Part of a small language model's weights: LayerNorm before each block.
Each number is 200 + 20 x the weight over its row's rms, rounded and kept within 0 to 999. Layers, rows and columns count from 0. The size before them is the row's rms in percent of the matrix's.

# layer 3 MLP up, 1024x256, rms 0.13, rows 838-863, columns 64-127
104,221,187,227,188,184,173,208,192,196,176,195,178,222,208,233,217,165,187,206,227,191,190,223,176,188,243,189,206,161,157,160,188,204,210,212,204,167,228,215,193,207,202,221,221,231,234,175,210,234,208,188,205,212,171,185,202,192,206,219,204,184,202,203,188
101,191,189,190,205,207,219,185,239,187,208,243,168,169,176,194,188,208,220,208,200,216,214,201,124,157,195,179,226,164,200,214,210,212,176,215,198,190,232,213,219,204,207,199,205,185,221,183,179,194,182,209,232,188,194,212,190,180,207,210,228,181,207,205,206
098,174,206,202,224,238,195,227,191,213,216,209,216,179,207,198,210,196,229,189,209,215,189,194,211,219,199,222,142,191,199,170,192,192,202,215,217,202,205,243,216,199,178,183,200,206,207,201,173,205,224,164,181,233,174,208,227,202,174,188,213,172,205,208,169
103,220,191,220,199,168,207,209,210,183,195,175,202,215,202,182,183,187,215,190,197,190,170,192,191,232,193,216,191,208,201,212,218,197,163,208,224,244,212,209,203,219,182,219,185,203,229,192,178,210,198,194,178,155,199,216,179,223,186,205,210,215,202,166,211
099,175,207,195,201,217,186,180,205,211,224,186,236,220,226,213,151,182,192,218,221,227,193,204,241,202,240,214,211,209,220,172,190,190,166,201,222,227,211,228,232,201,188,197,191,224,197,181,208,220,200,196,195,174,274,204,213,208,166,168,224,177,196,205,188
098,179,167,172,217,198,188,189,210,233,191,186,182,222,220,197,191,191,236,229,193,183,193,224,244,203,244,167,196,199,163,181,185,212,226,241,196,229,198,200,217,157,237,223,193,192,216,180,206,197,222,199,197,230,149,225,193,186,186,183,167,190,213,174,206
098,203,221,206,213,219,218,193,210,210,211,205,203,204,223,154,230,223,184,196,197,209,209,214,225,211,208,236,191,227,191,218,214,204,194,241,184,218,205,183,244,206,190,210,192,242,211,197,181,219,229,174,202,223,240,197,184,177,198,224,194,222,199,197,165
102,215,208,217,211,180,231,201,183,170,207,188,180,173,166,198,198,188,225,210,200,220,195,195,184,203,203,221,205,191,187,195,193,224,243,216,182,215,230,206,163,236,207,229,201,198,175,179,189,205,197,214,202,215,227,199,201,216,164,204,208,212,183,229,191
107,241,193,193,198,236,186,183,183,209,185,171,202,207,148,188,210,208,200,196,231,221,227,205,222,228,213,198,164,203,171,203,204,201,228,221,191,188,182,200,218,211,117,202,166,212,178,201,231,212,208,187,199,219,209,201,207,203,203,148,212,192,220,188,210
105,202,166,205,227,171,235,195,209,230,205,216,166,204,198,198,206,194,224,221,203,191,231,229,224,156,204,182,223,204,209,181,188,236,207,247,189,177,205,192,243,204,184,198,174,190,196,187,176,184,219,195,209,193,224,197,199,193,199,175,220,191,212,238,217
102,230,222,260,168,183,195,202,186,189,194,206,213,208,191,161,212,194,212,174,184,190,239,189,181,189,188,215,223,172,187,192,206,222,216,221,202,181,239,230,217,187,193,200,201,217,193,211,159,216,210,183,194,184,203,196,199,224,211,205,227,239,230,214,221
103,204,204,231,204,203,197,224,177,182,204,208,198,168,187,192,209,198,192,204,199,206,198,190,140,194,226,171,204,165,187,154,228,186,211,186,181,170,235,216,188,228,221,225,215,164,205,194,243,229,186,184,225,187,199,205,174,246,168,198,213,202,191,191,215
094,220,231,199,172,176,239,180,229,180,206,200,198,179,205,178,202,210,190,173,218,235,197,174,207,234,159,212,192,181,185,179,220,207,195,192,219,150,162,225,170,192,186,170,206,226,218,196,217,138,203,195,183,203,216,195,214,195,194,195,192,200,251,200,209
094,211,193,198,164,201,226,161,173,166,168,220,230,200,208,176,182,189,170,196,184,205,188,162,201,185,149,188,201,163,222,178,183,232,208,206,219,178,180,211,223,231,184,220,214,198,222,185,199,207,209,179,205,206,195,201,209,207,228,200,230,217,145,204,204
103,181,191,223,220,226,189,194,229,228,213,203,174,182,206,188,239,224,214,241,190,208,213,218,213,192,185,206,194,206,193,198,192,209,214,195,190,206,179,188,193,187,196,176,201,165,224,225,167,204,185,181,170,169,176,234,223,203,221,192,201,250,205,188,215
105,195,199,169,209,182,207,172,185,194,187,231,212,166,193,224,185,204,187,168,179,226,180,220,254,184,240,197,171,206,188,174,213,222,188,234,214,235,202,199,195,233,196,197,185,174,205,216,205,210,173,214,176,217,223,218,180,196,180,193,154,172,241,222,243
100,167,203,211,255,203,211,206,227,187,205,170,175,194,201,187,196,230,220,173,177,214,225,202,201,210,178,206,194,204,224,186,190,196,176,218,187,211,209,185,214,206,215,197,220,236,195,198,195,219,206,179,222,215,213,182,196,207,205,185,194,216,223,211,198
103,206,172,189,199,223,208,172,185,185,231,214,204,201,209,197,210,196,220,203,206,186,220,182,213,204,208,208,200,179,206,203,210,188,183,194,193,189,219,211,187,225,226,204,253,202,194,222,183,227,223,185,198,216,151,189,175,218,199,215,205,206,183,195,206
094,191,200,203,174,197,188,185,186,194,202,212,166,196,221,200,190,176,179,207,230,217,205,235,180,199,221,180,236,215,219,182,171,161,188,225,196,160,182,210,185,151,197,197,190,177,207,168,201,201,149,159,194,190,214,212,215,235,208,213,187,215,192,207,199
095,234,206,186,217,205,180,159,209,207,213,235,214,193,211,177,217,175,181,201,206,175,210,190,175,177,206,195,194,216,205,228,194,171,213,182,212,209,204,159,196,169,220,198,223,218,190,188,192,200,200,172,211,165,197,202,211,195,168,231,243,168,180,192,193
098,172,181,172,176,228,231,218,189,206,187,220,170,203,231,210,213,177,206,180,193,148,200,204,195,201,218,198,172,224,200,233,177,164,179,204,206,220,180,244,200,172,163,236,186,183,186,184,211,209,197,201,212,217,164,205,206,191,242,165,193,202,213,174,217
105,217,189,204,240,224,223,205,209,188,186,217,226,222,187,195,181,211,185,183,243,190,185,195,180,225,213,233,195,180,209,200,204,204,175,225,173,196,215,210,234,208,196,209,206,216,203,190,196,196,219,191,247,197,251,196,197,181,206,186,207,172,222,164,223
097,215,208,171,203,189,229,195,214,230,193,226,202,184,183,183,232,193,206,197,178,200,191,231,211,208,185,192,175,197,228,231,193,199,210,211,172,182,217,186,223,181,172,188,161,232,171,195,197,213,210,204,171,252,224,237,191,223,188,246,234,191,222,197,241
097,220,183,201,212,238,219,212,170,219,197,212,226,221,207,186,174,216,188,215,203,203,214,178,217,173,224,214,220,182,198,199,195,179,191,161,206,164,203,204,192,184,179,188,191,214,213,198,185,222,209,209,171,196,196,176,190,226,159,211,244,203,160,198,180
110,210,263,170,211,191,176,197,204,191,192,180,186,220,203,201,196,208,217,203,206,222,188,233,207,209,193,206,203,207,221,226,193,222,202,196,218,193,206,192,210,228,182,232,228,186,214,195,234,212,169,173,169,220,206,176,198,207,197,207,259,213,213,225,193
106,188,214,196,203,190,198,149,191,197,186,199,215,201,206,168,178,186,215,209,197,182,195,179,199,195,209,203,183,145,178,229,192,218,208,191,215,171,232,181,204,208,216,169,212,153,206,206,209,207,205,208,175,178,175,219,216,195,216,192,193,226,186,235,203
# layer 3 MLP down (transposed), 1024x256, rms 0.191, rows 838-862, columns 64-127
098,138,191,226,213,203,222,200,193,177,182,190,214,197,180,196,202,180,178,211,221,156,198,214,181,163,219,184,197,206,205,194,176,214,207,175,223,196,193,179,214,182,196,193,204,198,182,188,180,175,212,237,178,184,199,224,219,201,235,184,194,202,231,205,201
106,201,213,178,219,191,194,212,197,199,163,204,196,199,203,196,225,185,184,197,200,194,214,171,226,202,201,180,178,214,219,170,210,187,168,193,178,219,219,222,192,226,241,183,194,191,210,223,206,208,229,193,198,186,196,220,201,213,206,204,212,224,171,214,214
095,202,171,185,176,209,201,229,187,177,217,187,233,193,194,208,201,199,214,198,209,218,200,199,194,205,187,218,216,191,182,187,166,225,195,186,220,198,184,187,196,187,169,178,211,182,200,184,205,221,203,258,238,205,224,198,185,145,209,211,212,205,186,213,253
101,223,203,195,206,192,213,236,198,180,213,199,234,224,202,200,157,216,194,243,188,197,217,221,194,227,183,191,203,164,217,199,200,216,186,192,238,222,216,222,214,201,159,205,227,234,216,225,163,215,207,258,230,159,227,202,179,222,189,217,182,222,201,181,194
102,205,192,215,211,206,221,199,228,185,183,194,234,202,181,189,210,217,197,168,200,192,218,171,199,257,219,193,166,183,129,209,183,183,221,187,209,229,203,233,203,203,166,236,209,216,174,216,193,209,190,221,182,217,178,167,180,204,196,252,192,171,160,212,201
105,194,178,213,202,187,219,177,195,199,187,187,214,201,216,210,193,213,191,185,216,188,225,256,202,200,222,189,197,211,191,193,231,205,234,203,161,216,213,191,184,219,175,210,197,215,219,197,154,187,185,215,209,195,200,174,193,207,183,211,196,199,225,201,189
096,206,215,199,188,212,182,147,219,183,172,188,203,243,178,200,194,237,188,213,193,217,211,231,179,222,212,221,215,221,228,202,187,221,226,205,183,195,209,177,150,220,196,193,225,245,200,207,193,186,211,180,210,225,187,209,215,211,209,208,181,215,192,222,185
102,198,235,224,202,207,240,201,215,214,198,179,209,214,163,246,221,195,206,182,187,193,193,205,227,221,167,174,174,187,220,200,212,210,192,143,220,187,201,156,211,176,195,207,210,215,211,207,205,204,192,179,148,176,204,197,185,168,220,176,209,197,226,188,207
109,233,166,189,208,175,199,219,191,181,191,195,220,183,179,199,188,195,183,179,209,187,203,158,227,216,214,211,188,198,191,197,194,207,236,195,200,188,182,208,198,180,201,190,174,196,186,186,201,174,209,184,212,221,169,255,217,219,247,208,208,206,227,162,196
106,186,214,167,188,228,242,220,200,246,176,191,190,201,217,196,182,175,180,241,185,172,168,224,205,203,246,163,197,186,196,222,183,152,190,201,214,192,202,216,191,210,197,198,158,153,211,215,207,179,203,225,201,211,211,182,219,191,219,204,206,230,173,179,203
105,163,152,199,228,222,177,218,233,191,202,217,174,205,177,231,183,226,208,215,179,195,240,209,177,213,194,203,227,226,213,202,219,186,197,187,197,210,197,187,155,171,189,168,198,215,211,209,196,180,209,239,182,202,186,237,229,193,207,198,206,208,170,196,191
096,231,176,209,201,194,207,197,212,218,212,194,208,187,181,207,196,211,214,227,190,192,210,203,214,167,160,250,204,180,187,206,183,152,200,199,189,252,178,201,195,214,201,216,199,217,169,189,195,193,181,186,180,193,158,249,192,193,175,214,223,176,222,197,225
099,180,207,226,154,204,174,199,188,223,174,209,200,196,182,233,205,192,197,226,198,211,213,204,179,207,197,185,210,241,240,215,181,200,210,198,222,223,240,198,200,206,172,168,193,180,191,211,178,207,177,248,192,227,179,202,193,182,189,195,222,210,198,221,181
092,160,176,173,213,184,182,222,211,181,208,206,189,206,195,214,187,230,223,196,217,151,170,216,202,221,183,233,200,212,192,198,210,193,201,195,224,213,192,197,209,236,208,193,185,209,180,205,196,196,199,237,189,226,214,196,226,210,183,230,206,187,215,190,244
100,209,212,184,183,201,175,203,182,225,211,210,187,187,189,188,193,201,189,176,212,230,185,244,190,223,130,199,199,212,199,189,204,186,196,202,247,214,198,187,172,202,219,172,212,213,175,197,216,177,196,218,161,185,214,180,249,197,199,217,215,152,168,232,227
097,216,212,182,191,208,187,218,177,215,204,199,197,187,229,168,194,222,201,220,150,193,215,222,205,220,244,192,253,152,204,180,225,222,168,194,206,204,223,213,201,202,195,168,181,223,207,209,230,213,199,225,281,194,204,193,206,199,209,197,201,199,194,215,214
098,218,164,203,220,203,175,231,190,205,196,242,212,200,198,218,188,191,192,181,182,218,237,175,213,186,218,197,202,143,188,195,217,147,202,207,185,212,175,216,200,202,221,209,233,248,179,207,203,145,204,226,189,195,214,191,171,188,223,178,196,205,166,222,211
107,219,172,200,181,183,234,220,199,216,214,177,220,218,187,226,197,224,202,204,227,218,220,239,229,192,177,204,192,173,228,185,172,192,213,210,184,179,180,210,155,202,193,214,173,187,199,219,218,198,177,216,191,162,194,220,190,223,215,217,190,221,189,192,165
095,184,189,223,203,194,233,222,205,177,213,213,169,178,209,198,174,196,208,258,167,172,197,208,187,216,152,216,240,179,209,199,221,189,173,229,202,196,179,210,167,200,214,197,244,197,200,226,197,174,193,210,217,214,219,188,180,182,185,231,191,185,183,195,220
103,192,197,237,174,194,203,178,173,188,227,175,196,224,202,207,218,168,209,191,208,205,217,186,187,196,207,171,180,222,225,192,198,174,206,198,188,190,159,226,233,223,190,208,187,184,188,234,213,180,206,201,203,212,213,188,236,200,202,213,178,200,203,220,184
099,192,226,195,178,211,205,183,192,214,187,210,172,182,224,199,224,225,203,198,193,209,163,171,227,220,178,207,229,184,192,181,217,200,201,211,238,203,197,179,206,201,217,216,172,240,220,202,187,195,193,237,187,203,214,200,192,243,199,206,238,235,199,202,175
106,216,195,183,181,211,238,214,212,168,213,197,195,208,210,206,184,205,192,220,198,181,207,200,219,181,177,228,190,215,210,188,197,219,190,214,220,178,229,191,209,202,219,191,149,215,190,188,221,209,178,173,242,201,218,210,196,193,206,167,180,177,202,200,190
099,220,233,175,145,198,204,195,193,210,185,227,248,188,183,205,202,243,187,201,210,225,196,208,225,190,185,202,156,234,221,201,201,191,206,177,203,211,183,169,221,218,211,171,215,157,204,210,164,211,201,198,176,205,213,188,223,201,226,177,196,216,230,239,180
101,214,204,203,218,197,201,231,167,195,165,208,192,172,175,221,231,212,217,210,187,203,203,207,197,229,194,225,253,197,210,171,199,181,199,202,200,236,195,205,214,198,199,147,186,182,220,196,170,160,206,194,222,236,188,180,218,187,196,178,164,228,199,227,201
118,195,227,170,184,180,188,198,222,188,212,155,206,206,223,216,175,195,223,176,179,249,222,156,193,205,188,183,208,209,224,216,178,184,198,169,230,235,171,169,212,186,186,185,209,201,210,223,203,197,166,222,174,192,229,200,214,197,190,190,227,229,213,248,191